Weights of a small transformer language model: width 128.
Each number is 500 + 50 x the weight over the matrix's rms, rounded and kept within 0 to 999. Layers, rows and columns count from 0. Numbers have three digits each.

# layer 4 MLP up, 512x128, rms 0.276, rows 53-159, columns 64-127
434463555386490471522424503573471610451590547434479489377475562493448482433506506500537444427430480507511543422461503485544519430475531471497445526472543472496517480583525516511486503477514452
444494583468535482471507460522554577493482469449609467424495536578512527575527470397422414480506526484536399597453479584409551561491511537514577443549460557423475427463449530614461521492486427
550545564453496484571489533505545540456517436506484486425516481479512462582554417500442486589387501448432546501507508453556489617424452456562452486505506447517514466513417571508456439507435469
576446549484450497561515473463502530524528549500503397494509534480594470457535468475490553558548502523503617523440468481510481564518417553594489522445450394521485491582569435476427543502452453
454585541530618447496475494410582562499489467483565441444489428508576473470501531455506570411506430464544552490488598372464401560609492585532347562505496432471473498538521524499469501388459465
556539460511560557485649420504444531484575518432550444541553520507515546509531527502523520457563492621448498527593512535542434501497554455489526489461472558504490463591568511586636494462420551
491507517425478495531475514589488555463481470551454491436430564417491455439543547477438572390536535423548490469508603454487578462397602469529485496541524491484491578463493460546499537489366431
484559512475585559512549523561446588482586531482486528551483536583500511578492463475529544629560519525426489448532465510558556599483562507432505528463537532508556451524568512416512545556516404
565482444457530581507507516532463513536485465458556563491462531515505526477543416470576469547513485481363561492484563467548493580444537508460464471586490539453454455514484546390446506479415443
524556515492538500498516476513393550493527571505494524508516409514457566434546491442463479551486465490429522472509516567512410521415471542562480502369547597528496424421515517469441551476499474
444527463434493578530539384557497607534536471521514489477537523509503556493511465380502461474489459545439505546506574541481593548579521538525529510554505412575447492489535453516575502547490505
556478421455467539430493465478537559462417495539444568510467510499419563562613499554544471487411550494433529485501497582523527475492446434564543557556537534482430565528507498565460516558527510
549454522466422544577489537441604557433466509631560592520536514482501401485453449487452492502541531508493569503471448520493542501481510432499545483520518395505507456441607549530553481486411477
557471539459418396443525452500495489560554431585489482538555526437522486561497553430487427484482510483488474429514451531592422438599599469443536588451522578609480441587481569420434448474500548
556441518396580501505558528477496490493514586459512519477472523409413570488446591487565499502417491517448497492500561375471483486569506443480498504537540536477512487527498509481392520489538553
536497453544380436577582499525530471435486518591546476555516395460486489473485444502524434483480595484524558418537451437523471485578582438505516398514513453441425441495560567499571514415452552
602568551475494461508516595557531470469486435384432435497568580461490519517501493504515563551450418578576474465505520421507475508550546517540557508521499550401522500541529546423516462564544556
530501532494551467496493530486579419470450474481538530454495491484453559451540454459468441483474444452537532447451440419500554491513524494484497406493514399496569460512484526508510619450596479
446487480485516458602485388458565470397531439527482561418492510570478521449531601472471440497482432516512519530535407484446452486486542438490513423559479501518585480624488495509489415448494549
474587461524531517510548492507522524471434555440493531528543494445449435513534405499405491516457576538485547377482555526425465474502625506552445535452545542552496497538455536529492560427490443
536574598526464470490474428497502561444524481495518392531528482451523525582489413534517504555436502526591514416406493497494468408528496423531599510449399521507465431505531530528612485554591501
567467510454459494519470465577511500394574426459541514495480536421388523491570464533476440504510524486504483502445426595504488518495434414579576457484424519551462554484502554524419584470477425
570505533577509487512495473539544508580434450579607562527495499544559447491512482447449472543551543612456423476535533487401435545571523461501550453429475503418456499586519452620486515548582459
424506470569431544539444510460404500530572517563535530548481412484387418417512482467457508530495448498570500469456489501505417520594459495492484502459574618497489432589467513460483522466462586
583498462475334501429455479450473528472488567542447570586444484440498496581556561476484429464517414518528498531485502548611527439483482440526496525469530461428493448517443504516480531495530504
478477435522587507490553477523461438476405485515447400481514565490462485505503558462538494447486409536616488593467492540506497408477560533585452499457497449470520471514462513435558526504469428
551524431524570460550520514498511390482417505527426481484533516443540567600506577489523486462493486523586561433437567500486548460495449506439475507502514609448549546489469463441519470489463565
495502375551509377424556480471493466478468465467499435426468487402573477556534434530441531457483495517608511440527492463503488536419489527497498543461470512535561466489556518461501506506435502
422481456492483494457491545462526523453582445526556501490515500480546527478501564592471438616499549632507550545419520521447456486497531425566437512443559539487452475520530492496463582498463497
519537550542493564597537454467556460489479639486518501564452477584499502526503492502538476529460415522495502520525515415457509575540424585584488514448439501473500489541439498536542463515446652
596558471550489493342436450472467509589526466536532571597475461489545511550617486531561465565500416553443586496331584500537574483526507537513567580587524513481564472482540531618509388425491500
567564559588512500566504435529451509440460490429480590572459596538435462467488500416521481496507488446500447522517547530581431585408493513404486506556529516477522442486500542470490595444425418
465475567582496506532334568427516538545498493555448478520540564482612524541537517459453412509503432630578654526427450517573384563559510438575566470543574493603540510576493573515535480436477499
500596452491438426520487501458485415555515438499543478463451448506432537507500516557496546499461469386520493530542538505504591473459598473513511567551507505483457510451509500530521448579354460
498550552554442496413537493458476453361479478514515489523441507462587505452492419449513516468541495532536442483464503519487590490572602467476619488410523410462507546387546537486417486564466402
501477413518474567508546572421400555494564493559462497464526502472516488470493471442527454459475446438466547484414473557478470636499480533494464499425459494424488476611409445438534496459408604
528488563465473468592563624490421451559467531506522623430489518497456538489562460589509574542429472520356488496554526537529501428462495528492406550547477470489534511490502514466492468390475557
529518513554529505490395468447562485507554576445490474500475607502490516460487479451589603514573515490521505489518486452471532533530529415461603514497487529494442539474482438502513460453471500
551503477506511509471559538520472453516531525555508463481524485526451572396479465451519498509515537475617495493546521539510493465543535502514496544498488512400419475581544487469573520490524460
578548565524450463468539446499486435493541504493405524486519426476498631581523581490409510559520437481465392473516563463440433597501501480494494483460555566541595474574628524528458545578510554
497543455424502480444446487432573566560502568460513456486386416535481576566524459448481506544516549455540576461596578470512597356477553492483539533487501440467493504492496452498549500463477481
549583518511589462434502517469516488479472457469521522481541508550631518469522551578476506520455468444496490440503502488613488413452428536422503440541534530466456542472547525468472470564529427
543555574498526512451486577462501469474386541542528454506440565482408535467578524524489596438494467578528423525543512564444488396502490438557514505525592521506538471591565523485496459484488548
570506501488532549489513534499472601520485516519566560568454528486591558404505496429499452482502506498453455594471555494551451519493505590496539469502422487565514454648572513526512499513533476
523565539485482577439579485433459460519530558410523625510482494438587514522607595560447485463500488500463490536551521510611449583528451449579544511543461494448559447431489513554491524569447487
484456514555441518475568469512491478520503419572533418525600585446507554560479499498443549533607431525516436509579493430464550516472400560442652457495518410471545449548502537490452466500458502
426516472520463479472581489491401456434514519518511534464492391448498510503501433473346530504574481407431567462548379522517397526463518457499450504451500590473553429538536426535552463409364528
498417472447470558525567438563547476566470526495517554445458446492461472537478504447439461422460556471421587463553497482470543528483500563514503461440500453509510516502420423489424547483435377
496546530498434596516513613599586416559519506450581521481504507503511534433511434553584508533596515570498531494473575516440475576526551493505522508488492433485533563504436415449505479471573522
503566480536549470560517436490448483485523542468539498438420617430387508543516512433523560528503485544484580466576450537520560480467467557445457432566515544460461429467510412534554550441380476
607492540392458411529493454544548542556480526527506504507588555486448503413572639498416554503394422493512515529477482445406462499543526550532471472470487588451545515535515560483483478538558353
476597473539502501477586483488515491556493496463497523509433462559587509447557494494478376606459442463488519485515503482451470470506489518468558426478539467477609509473556486465531604418491453
459580544555493487558578419582527549526494476510459421523389546566481493517516513519528392550487433556455561520463487483462501456515436496504522391492532494495432566494524507544434586496533483
573511542514525442484522405515541556503497476501581494511449633546531513470427496436500536500604448530509436452446557517511507532432453531477438464464545480443433459434534510486531506461410514
488477541491555498491519507514434627492518533507592547501517456417507518554542516463459483646450468588635445548528626486521477503531429543483598498568451408482584536485415522489573604632517508
496498467487574560508539545484550511491466551518431463556405517558583491459410505567532537452569434503532503497457494514571630603600565401553504521443499426520432495545529551502450467471585498
555474387543510490557443524428433501577504540539463466491413551567505530535457534437395461523573483415488610486524448501494517459480477498497543486537423469550554480494487482421525518452505447
556491491491535548506424489628494460558483506564422508428447460526594508543510511507569587423416534402542574502576496516560396523531545504402546493514464418450609536528592508378529486544511461
474446488452507423490473419485574420512516536479497443476458415441565500484569534530453459547544426506415538573563547527514564458428462449371544501435448505568540547506524446434540632534425427
546460447548406468479511460413543484497482488480448471493486464534493550490474484495543496476473488444527472417508414489498572406460396561441513467512457487507407529563464536506501518507472423
529439508478448539611482443447553531601526545509476523567524517456556495535563504511543501503583456603570497514511568496507447419475489528537517490445498477472466485600584480481468433498590569
438469558437468491531496549371442515517463535451445613616437472479489560511540480493529442586546480540445459547537563610596530534501483550520436482480440461437500446524517465535444648455469407
498472482437476526496415463447425536605451410593554471523481540487509471491580530457529494526491427557432369527415466520486521487514460539602382589490459563505448498536560458429453411443630500
474487544596486444558443508456612507515534528582494548398575477524428491484537400533389543482373511494479520527500412583533380554447547454536447490469465374529591465452451445543449591442411631
513451529491496526558599455468465553511463425554518544570429523405500482504530486523484468476507501562521508484494508541527520487490534440556475476457530454477534519508581531485582560380537485
450388537466524490532405527546461463521468458480449467528492485486485552535450572543525507513452451548504564463383545495400523461508530432512583521538534540599530506522533565415586544550544494
536431494576534512467557506486493524519504521417446493534542531604528545547585529375561451546454538446455467520505498508421460573535471509486593478525460565465587550591518474448501536506529440
456466488508378392467434452520516489576494517543537514488455505421528450503510507486450485486467413385445511503522519490481547518434573551515409593461427560470460620522550564464616623444578418
574474479449494461496473465517646489503604558451453450448492587452484467525462489463506491444493530502533458450543519532516525568571552411551524558446487558456570478481453515440435573498533506
595507567431454499466547490480525430432450467442538487482508416418462529604592559452502640532443482498598450533534425532523499424525523525445542465544447513573474508525474443467617552501384492
598549471508609537450516509428444519436553576580509425547507512432442504612487496438471464471451505487565480509514550524505569485450478497517450507541538462506526464492551464422458482516470513
516469525470513501505561516454486497571436544503418460527437447493471513562532606559484537422432472458486501506487476437452552640426561445468589538460477470395540445425497480507404524543441528
505502518481471609517476468506407505494501577543497550485475495459506461499482587542510450512426571427471539491556479487569492429543501570447525526479500547503491525487562444386561577498521509
429513510492566538559516457492565397588423497496506478453469554440493522498465445513500528550589433490510548459441536587408598553496448513397395448474543530483650425458426446545481597492405495
469506606485498515448527531541589471534452514400536515524502563533538436489472371503564484524527564476602501584462461523435557479521511514478569506516393543543528450518550482459444489428445518
523605470478518545509452519436538553480461505503457519494479434488463507506486526425484502538441554487553604489534535411493504529517450483404516470481557525480467489547473530522508609477523514
546552470498597489511493522496566572484550550569412534465403433529604504547495518447454543538468550563487467529520430493516486525524544425534573538435593513502617462422522521391542529462575418
546531484544490513437516434434461570472493593521498599398486538477487643453489524505541492435442451508423460441501578489469552513486467418435561413561538579410509527440440547512488411531498439
473417520435547511516481470544533561479578442430529446401526410473544562479461494497537436460436464450494528537582408625539505520564516486506565558499524511513521548516450556569496507577421449
494520477509477537481462514590503493483565571426572558446445459535422551549504533460428404406461566422502505577546515482488499483479602439549508498611486449408377488568415528438474415543495468
471483538517389458446498459547575537487571556398557468475562424558520505514434494509508559583488497477517463459584467539585576517578583487577479530460470481531432499464506461534489587481478472
483472469457540499538475539419467499492499368431452479575506441512537564498518557533453466574493456434511516493473511518491522540588529501484534457495554465505518529502488514480446479481426548
509477499413545581447487508515516541531551501532510428521573534512503444517529586519433559466532436497439520554463629459481527454485574518509482471449521443498572490396495516407484655471471482
595521512524475505394507538496579594486545504657619505506493453462608402489509548411424456476540472503492498521551358567575521627482534501512556476685424533497569482626471536602548524512580451
553490528477484601530490519426455536409459582504422563588486569474554537504489504442544465460530492548495492510508561486467461534536430564436496494485419480501599360407507467482476496478498509
578442543471556530346575413558518448471649490485588471425517486354349549608499549449491423486514537473524495438506460577516418548531540482488531481522464460554484385548457467529416531585402469
499484552622504486461504467518463496450490422565486525490453552612521533551585426500518446497484584505540444478484433574461507517577476468571546540485527515483559504553584501447533505463472514
537538569540459448474524567542514496479476493422525527500507476567549499557468572487486493456530442478455430528412510447596510426491471484527458468457428526488449469449573456536447522560586458
473448463469404526580543362533550473594465538524498496470517450524530447573519452481435494413486497511468538469455502442432609546500506538552576569464453424500509426660512574539513416495546433
587543462597503467429420538487594459517476539477426527502556531481474474525496513467463503507574440470485414550471525566526507475501484531467554381524523435560501532537526495548563510506452541
561392445495468475530518533490478552477434508483456525481463569490488590478590439501496461546632584523607554575529539529525480516562473618464558473567481462568451455439596496494541471531490570
512533538538534493459431500478540422519485409492579499458502449503490567487530459485568521487495530517468524529571539556500433491445513514440523503478507485536460404415512483508515589521514436
516503546502408482430479475408473493487552457485534511506524464550541497481573453616451526455556520452449596496477487490476389491550498553518454487451479587555485523486508538457488483519495547
568426461515478449541533425468513448473454526490542508527478459498522509503562532492494446556423508486533577564417386587391491503504444449470563479518522492521622460542466464448488436466426528
503518550488509503528437471506478512655522542435529508534549468549547534487535501551445482482455461511476583559499552519506422458604433419526552480457538512507457429524562589476518464541577571
518485454545522510500516512469471597411481507457530425457512529456493441469399506459445497528488456518535513506479520504472504521404551511580502441608531513480504498438557480472511526489458421
467559496525488538504504457505500483330538474467565420436533578506376598529541556556557497416626475593515561512540547417501497499580539527567498446517499525392518479510475457510505451543469560
582492461532486485478533482502503430565571516484465534467436509583452478543482475471462627593529532552535503416577510465493548414516544532568419467559508574435549579552449421503423491480484486
525495547563503462564454525496559494583551416526492514533475508509552488588478492484483541445443466523506605438474558535594423454576522562503608538465534537593508444505521476439505586527496429
492543545520511490553464600453513537543511486534506422495520457570518566509512595571619517517499509502506494437437478434533444523476506467495500482470511452489519391572604546437572496545423554
528453410568484432570520487509475518585397391449489485445488510462565423494495500367437475486426471549538416509620455447535590583476476443511566512605424546543525541545484517459465454379521512
491460528571460457494537438510411535565457501466471491448470531519510558479554457534495508508467541476472579553497477454458512538554527508534526528499465443540535521479424610469530504563444437
551465505450438489451544479400446507438540527513499485484464623455469479448609517523559505494578522584627461616444391566362575589566478587506557410459529422556509514582543433578544516511451491
453426425538516502509508619500476452486461538543349535526459527543429474530440491509567480484445498584515478525486555464542574496489434483484522505435506498527510521511628469475534505371554513
513486565418536521554469489570487560537369465527507539512470492497472554460482472394520514513541552510480551557514426554455509543528589524502452458552512503517525447590549498514517533467513449
441457524493513571519525469489461413485480527559491440421502592496566547476502458599437532522488511479496572482524471547555550538464520531444416524577517527487428428594515503549614480406549431
464537459629416436522493469527523515413490514460573487508483452392452519506442457524475488520526573608512398572444521461506593448493524412532531511539463526502560477479481434547463555491441492
# layer 4 MLP down (transposed), 512x128, rms 0.64, rows 53-159, columns 64-127
492553486497467545465556389467471544538510499431503516462457454488561514542521506538503502432445568498531455479552475497590527568485402432529586395465449424392445547499429519563553465479472473
513458480439549548567436604548494536525528493516559462514518527565401595431495559403489408501426592473475447508522463539430597516461536548466504567464548444480382622457490512552439464541521373
517404556451526532503553585531446540468456492519477535447511479486470600619517417472508472600431554490482516449521456488517447417503518542488480498612506482455443500466476534508543551468450555
553461575540471480512427551542552421537569470507516472468463418508535498513563522461505509478499557488547483443487546448528510498547405476597543411533527528553521497473479511443516561593459456
417499501429536434446481474491497495638489536507609445510391555581526449477518468531553563566404455511488503439472519400509422546525395419441594471448612544455484528560558473528473499429471516
558547531544476519456488548493535584572456612568420534510444501421489537493522445489441552520551515461503484500420548499443479437417568501475498474490584493417495436468496457491467487448501462
465536495591466450434450629541534504500517619563476574488568555488505465379492508529505521470468503541474505441530571514487492446463553425502509401514462546467484594409490423548485512455436517
437640601465527444533487537533476480549514549576461523560468437444603508458525526469475511536547541455484551543474563450494469584439515459459538532507475569493514471425483529508589509550479486
564314510474449545453454479533557432500512463553494486509551545511503471510526448511552494468518457462508471463608510601526538460609539488528492568473525480522490449431547561512469476530495474
497546487453445532478580466586563458505475568536455610517430552502485541669484435555555570486462497468524477489522428492457562508490451501526506433517438526481495452507518476572489543542438523
507491474469476421515527459479545503510459428466441504465581463411439537463481571502565403411409478501405507469513525510535486576517557538506526475538399444480440503521504550472502527473498461
465525473486461425516544565474525535459423498485470406450443491525446470471486478492412506576595470552469511514491469477473510477510477485442464430475433454480519492466480521553415516479466453
557535428482457507477549483560509484532521531596418460496392485549466518455490517592451500559486457473521442444434565527427584518463422472496538488571468525538448532504533517553576468527537474
401460527489490445532444530553487454455457379443479455430464491480565545424544547524487440530403516447502442425475545586478543395445498472497406501511520464546474573574518477549489491576484522
467552422558604546463515578549468581411511520498490434503433467485469498549549489463532492548390501484480549476461465450550477549610511479488618498471489520409467476440508575486468511595518576
498494506419422420480527553508583485509521480526515430549414439408601478455486480514533437547545482563589467509512470442468521515552437558510503517485533460451469503364518554441489494527467533
510548539422477469542535574511589493513457499440479467482602515560532566550444463499532456524530475601488581518491478531558520484413487414469432526564514531485490467422599470382549427487472477
533437537461539458479469442478518532447603523521450525542440496469495521628472470507498532487429485531481467449329506491469529426508474473456573574473611532514481497446512525460439552478488424
436529450529465496494535454524444522607483486454574431457534440474514480469476448556559416610502581496541533547500540524491516517484465460453623437444582483458512526521528430538525577427526433
423526584542500490600543491487433470554494442446475539522456536520521548538538458548495518590469531501512511489472504563432511467475483471494558411515516493528498497530614452509418510495552559
516452524508508484535410524521572512433545425509607491611536464489564489495474467487535511491486480437483464399550463534438490426400553460473508437562559601498543504433506489408536373553502591
567551521526527553517513440514559535538548383534561531460526507461497593538440442434518521512542507512581459438460514500522526459515455469520562426497508506565397431495595540446546509556465472
485560498509538564461534566520522422546524578454481434537492452532590488541480466575492534499538572515500362440465640512522429541526455530534435534522508568435559517541422473534440408500544506
472568582429387500498490547413513435482484499606449437516373450475497550521472353612488375447495538466515433501568448481493538535439481524542482513593578513454451453496507466515405485439512487
558460530548467488451463480462469571442471574494534531397509458585470521441474446552506488427497573452441555526452447417566627479451447588405440476401424526493524458467478456519578479487485497
534621467507521386445590494466487531420514395525448571523480532510530527453519474507499479479526600530464463423418465501536456485511429543473489514383546504444492589476549495582498428485444602
383451471506563472515509504501566464482518511489565392577508557526476560477452510514503492488502502515549522499470511482538507561391508549469541487372522570499493524441476523500503414477479451
448549490467495499456518500589484543536500483465494490496421579454459404530514407580593399414429518597516501465498491499629550492440517475558509512469490518454470504484514548478564504494436470
456561479538473559410457519456492473618510549503484466488525531572525416437541442581473516518483473436528472503553579548440467527491434568391477467466396461461498441430483535525486489594589550
472529418474447571540522519485528513547547533492475585445512517551465449546544449464447472522436584486418509476480470588466514520473508437503478489417507445472409501500505481509501583490461557
448527559565513494522469490472465451505462504614558608567434644539454534505621423404505454493462559526452452512482471403535587440540505518631502514547497481563432489513533532408550505480463454
441472500499427496498467524504537560401492511479472517518452469518487543537436464501483476522448355496473482535530568574511567576457483447501547575557472484521579619536453564534462565565502534
550478475492500505423452543558453471433437387562551479493554518493596557487554521581581445518483525482478563491548587507542383530479483470532518547555531570472491569532434521568547575450566497
530481501418488533523495562507602519427519485386494412570530460474467476471459513510528555518518593481464458473472492552535520456470525536558438461487566533420418593502519509517495538437521587
428533485513414547479498534545430526550578489518378420431549479551463547529544544380491462549514506503498553520496494526473502532540601502533589477538478373524505504406485508449542468441598516
499577570510555471450482552465536494525489478434544517402428534488473436448525469561540512535526448669444520549550483480539448541464526495566450448509515580599532516500416427509479540521551451
547508539521550559463515544531425422561565562527529563467390633443536479356514454474485503442466554500533477456528508516496513443473550419526445528561445560463515527544441550457528542494558569
495566468457495458564527515606533480493440496486488498482455543487410530503544545414427444490458444458412420584464583476533447363514578542492447455548404405512576541500471483484512467550508602
473515558493592506457531513480526496589486533509598467583515416540415548426464478469519563530629495466561441473555513571480520502489511581551521509493425481526447439563472435482504495558503562
522515630577491484467511459504590374422494540420592552505493456458634546483504446470397420423489548488499447484550525504538464482440503532521596405606485373515533474403527517637523631508465540
487498556553492558512465491470474480612408543453464542557569563484484477479505484513610470504461436505488428489445447515498571492473505520467550554515575534514433462530501550544436503516508480
535564517491531529442497509493531401473464528357486480440501385513453518463619441429497508455506479524543404519437492541466544486512466526513447469503542588436525479418504463443433472525432505
555551484493554531539363569532517496600508526527520536523465542549573469449545404592552553624471553532521409476466439478544428496582618532451495403478443480584548546535536445515493463587551485
556453487524464435571493500475506491468619469561522544578427551441508492448429567502562515445505424521495525525486525632479493436467524547492473567526505512548431519569587466569512466533491426
423545559487528522424539467446514452515480479463516500461437446583449471393559387589418511413607549569382470511484525485428578533510532534592552451473501503458528491443627552430512411469486516
496518498490394459479434455493509519480588472544514475531610442535492399555472534487523426486483538428496510529569546513480532470570346509512485461556514489497503561490383415481506483435486523
469518553423551466432503634445428527441487416533468569400475443492514550495444396540527536425530552480366530468439479550509472366469499547443519509450561580500461391487507465531464490511548507
564466477437539530518494550550540423642485507525524492474473486472513512487503478431459448443469485512402523485519530473492450455471461594514431478486451492477464556525428392473497485526442514
528515476453410546468486483525394465544501478457574536480481473516427419494537512432474495442504414473491520493431527529461509478567559460504422533516570442572543425527534499508558478530493412
507505515576514478497496471457555484525475570476499487503485505454453494550471414516425476508548459530515504571485502457505397515401533555562587527456529510437483474443549500513592535528504439
565590506515406528402522592480470435653553451625548480534431519574576442445592474509434533527463488567506461504442467439497526488493392566539432500431451549426494592526495481555546608508581492
497498456451463500514524519541527461525549476553493581450594508487524487496549561462580553407496530553463511504441346526438479507469457471460486533547502437483525605501487422508528564468510513
530581517507463500547534500546467462517499498481423501472435474536397500440536459481500549557513526534515512514487459464514504522486456463550468407496437521531477502491497579517493593452525486
504479451477516557478482498502501522487484478555539549462490488460455535475503453591475441561547496516503514389473518585465496462525595498461506541427566460473463508451543385458547486517481495
477484551507513445463542481516502464560506500470410474563478459544562495448489508573517508502473578459433452507501443441579482530516527560479569452454514438533541520412505523503469384472538501
498591503466494527524463511472492457501483403454470496580426538468456544463460469540507501474544473465453497518473654427527434482522525419465529528517471483502581438468526486533396404581487390
561431505529499555536456509513435488404511476585528475500457492570569435476540433395559492475492456507549531547552475528449531522568532420518502460470514533625459453445523448544554590534375476
458560533511425482561459566513356555506580562412543576443472499541474494573516405446535431565463551482508528489536524455495516505552607634515554591455467480513503603521469585497547452467481515
487507504457419458498513451442580602542538496544523484552519528475524525504526552511460438457488488474536496557513496499455581571602467619488575492522552530522518561519511601435519522497512528
531450508438478588527438456554546509559440537419444454431524476435552538454543381533507594526504498561497516483530426442490465502444394545548467530529516504508482551518340436540461505536459519
459555550488495446505497483483462464511598560615495559521587464513471493569495531522533494534512526576489446461500421557420487507456409517474462462491500461489494435423443483517524489490482481
458415432522480512498442523577519427535499474592573596524508563504411491403504540537397635512501497491507505464492410427473470527530455460517431446456531496572633471449609467471424522500476482
465508556609503468501449536433456538544408402419500515453502347521537436560486433472587436469461517547492360519505533480395566443446504583466470470468479472535380445540527479466491432549532566
544489603457511511551537459499495489516491494522460487478540467525466564528573481431505441448427441450497537558576473585610464501579505496505538557541531472494515551490545519520495552476441586
506488394499473559458536601435479515438523503545420498562472527368515523499473490429486495516494490514544514524459494510489468477522446442490468544431472454450500544471465492562544598478503538
461486512451539509532567453572504575537503482558477530604468542501465462450476467470515454481482496501507584441442525538536533599603549473480503550495467550548564566438532589549503567562496498
516472550502530520491515543419442519425521436592412459518571541521564524501538505475548526508461521479503491407492443395531512454516518579536609391566479523507541501533524509503484483516586501
362460473561495519521456489387599573460615477446510516516442524506441519568527510533425521559487406470468529524553547541505511490484508543525434441546482481417547580504501490490521536509460580
410437614501500535476526537516503533492518464486507487442444551479547479425555428481567433523447531445416485540471478596539508465533542491508546496576477455440523567541536551488475405502542432
554511516379553535539473538501552484528429598442512443488550476499537470574485475529463561422522519478392521605467537488524389539636449432472520443559446461529521437417477519481544525468419533
503605490514549555496503490493520523543457593542405553433419548461503550520447425437536457534544536533433420530465457480525582577504557506470507443514526457492458524560445492583532538444609517
524542508525482527556519478448623513536454486378515456491474586403464504497416496488521539522551453444491511533517543488482479530502560441556508589554487438542529505519439476624513473460562423
542499533624460510494473557533488482534593471570413520518542527484478488528488429524541553522523594489473536521524510515518486532528567567528553584553465466498594475482449445561504589557560530
484527579515534467536578488395506393505551490525455469577465565481454490496416544498509499413443434491526466447572455507461526530469417538405474519521551560410522497450511447487544457369406453
421536522418511508397539500549546553535419446560570466480431484494555523412556511522496480523503572476473561503531510492554484457542376522458535497556568564379510439509531420501500434549501432
459497548544418498533426468526484477584474489588457528493565488522453464437600452506536513564510503501481542548479467534441526472504409493553540495546443533449496499451443513546492563526606512
457525483502522503576478446611525499492527479478502434615442487525594542488499443438469566540535527549461507544483420534500545536548548374339567438411503579525547419486406511544621465560564448
520527501582506476538470413472530493451527482454477479571478558518488542556542498531475525390563381497487471459501477490486539544540454530457541449583506631553460459497602560581427419480525476
483497554426505538561467527631509559542553362454435483595510528527509554512455525468491542432490505479602423550599469503512544447477467477448534545540581517488468452539507536567411525486507498
487584491508500532439501535527479502534535398503506586561475432469511436589570554441415414499475564430459414439547383483448552481475566458461553502479545447498406611390473468613451501512584495
502535453494435479472486543477583563479621520439503501470527515504572529513500416478476460517463561474499516432533381588455561526550495518477504526639435519457505392554482529594498530488493536
465521525594582434591585465494465612439498447467428486490488516481547564481478429503505514547522483455540381516543547611527457462556526534531436516539475538512366540540536497512553548482527550
477516430413481466412505538504463490550463517579510515495624507473538431463484524566635541504455578500489481530512542580452508461486451436504555514457450556497479587608600518462609498568555441
525510518496574572539437612579509598427473513497493485524455468512543430539568550471456502532502487513497495545472480527476506544490551523573504460463543452484494520482450445538498413386469609
523465432496442466527467556459594509429489602497538455461499637594462561415486430470502572541479536427442486451552432486567534589469453489486516509492465528538485534504492455529523498426526460
610570663460511459400487452572438500502606530352564505496517616441431545496507553512441409472512622532433471582514475591520435548478532445624569422535536516506441467501480553514411500604512458
479499566442507495459441609635519540476553481479487539487602496503539501498565396470420450505475530524470402481501531550458494535477588436486484440635499579624453513540538493470505536557493469
507519543504538429530503458500530511523605374408491466503512487504564506497500483519454553478549528560471531517533520482429511565554457487513456517537474495437517555527463532648503358561465513
469469414461433464480599415543569443571527536494503420485577372452503497507460524496397534468478545576452469546491459538460483534493542575445540474539503524463469524411495561486486467457484536
406470570450414436371480584620511483628545394460479508558436516576608471446565448481551449478405623525521492513504527507455521528483467478488589455509491442537559522490525531493607484563603576
515416432467525403535523560443406515458461474475459540366470570469585553535501465591532500529561594467499487515531464493472543523528502527507539541569453445552460424428584537486538484539495519
548489474441616413447549519426486530491391476402520460569469433490441549557556590594508561524500478510490585573481450485498472467499471527541540526473508484491591431594404506448573425521495487
563502505421453594497509455500420427461510509490415542429550493476526473460494519550472558492462400421574580599543592510531533426495515561435553483501564532558543428399559585445500497484506555
427562463514545561508571529490571420560449499560498628530516465516548457550384538482570482462523581527485503450532424493506362391534467539446507553497487589526509526532525543568551572493591470
647619515478435427559477421526446475454457479468523476558469474561511467463455444526473435490488512512416545520588402563555551395490425475538472485468475432380506567486498505567552493547560525
542510528438554553565530513501521537667536523466430500484474430569470497496424562513503434541456616566610501482498462586484593465464501523588477434475465483495522405513551578524539469520436555
536442457515503629490492515416511486501536498484414463609539544563544516488483548458509536501541493417505492550479541541436461555492565458483519518497529538651518472470525476568477490525518426
489537558571465470543563466445490429622550414459506481411479460447513472525384479425500483558488505448533441502467460525453523522514511505378494444497483450529471521529430413523411538489507543
512568533529504532531447515421515554536544541562469471506539494506524434510579408511515474545539568484555535508384419395468499540463490567514507543493539579507625542544554489542589512483423506
541510515511472548418440473497545528398519546555454613501514480462428493519500576474475591443545587482398504452477524485531426458499470501514428534506518542495500506484556564466425525553519539
479531481493517393485569556499494438566500577532520545444424507481509433467463519547509560473497426556511482585435476460601508528587535487551567473476510604447466507464481482434561516404457543
485477478501536483528440450465516429479543499504450442518559509492602471524580568503505428467482505413488497436556530505376446487515489487405450506463434555447517444579570452487401591425463517
494517468487549490496529451558477500493520475485520586548486516464529461402644493365535469564465502458537432510523399579472588505535579577474548413529500428541534499536506453486538462465441464
434540459569516377504485430526431440411446509486513543398526479494498528488507430544496574526544435455593512493472496605509595484453488469524484426632550505545569533547470532575478479427490505
518526613495482517483458525634504538502492453499441533464485445494448440574447502499531512428537529549491532409463411460482574528523469495490556506464526633561479507554484495448586384511523497
409490597493539535468449572474423412507541571524454558458540464459524495448441554491506436521448523496438529538498503414549462497473427525379536508433480514541471520563520476499596486544537572
472530480546448502554485552412532483521502545545489492485401440532482422464610503514501569574481622517534478539452563532475499504471526481468497497536495461507531487499535468446431549502544553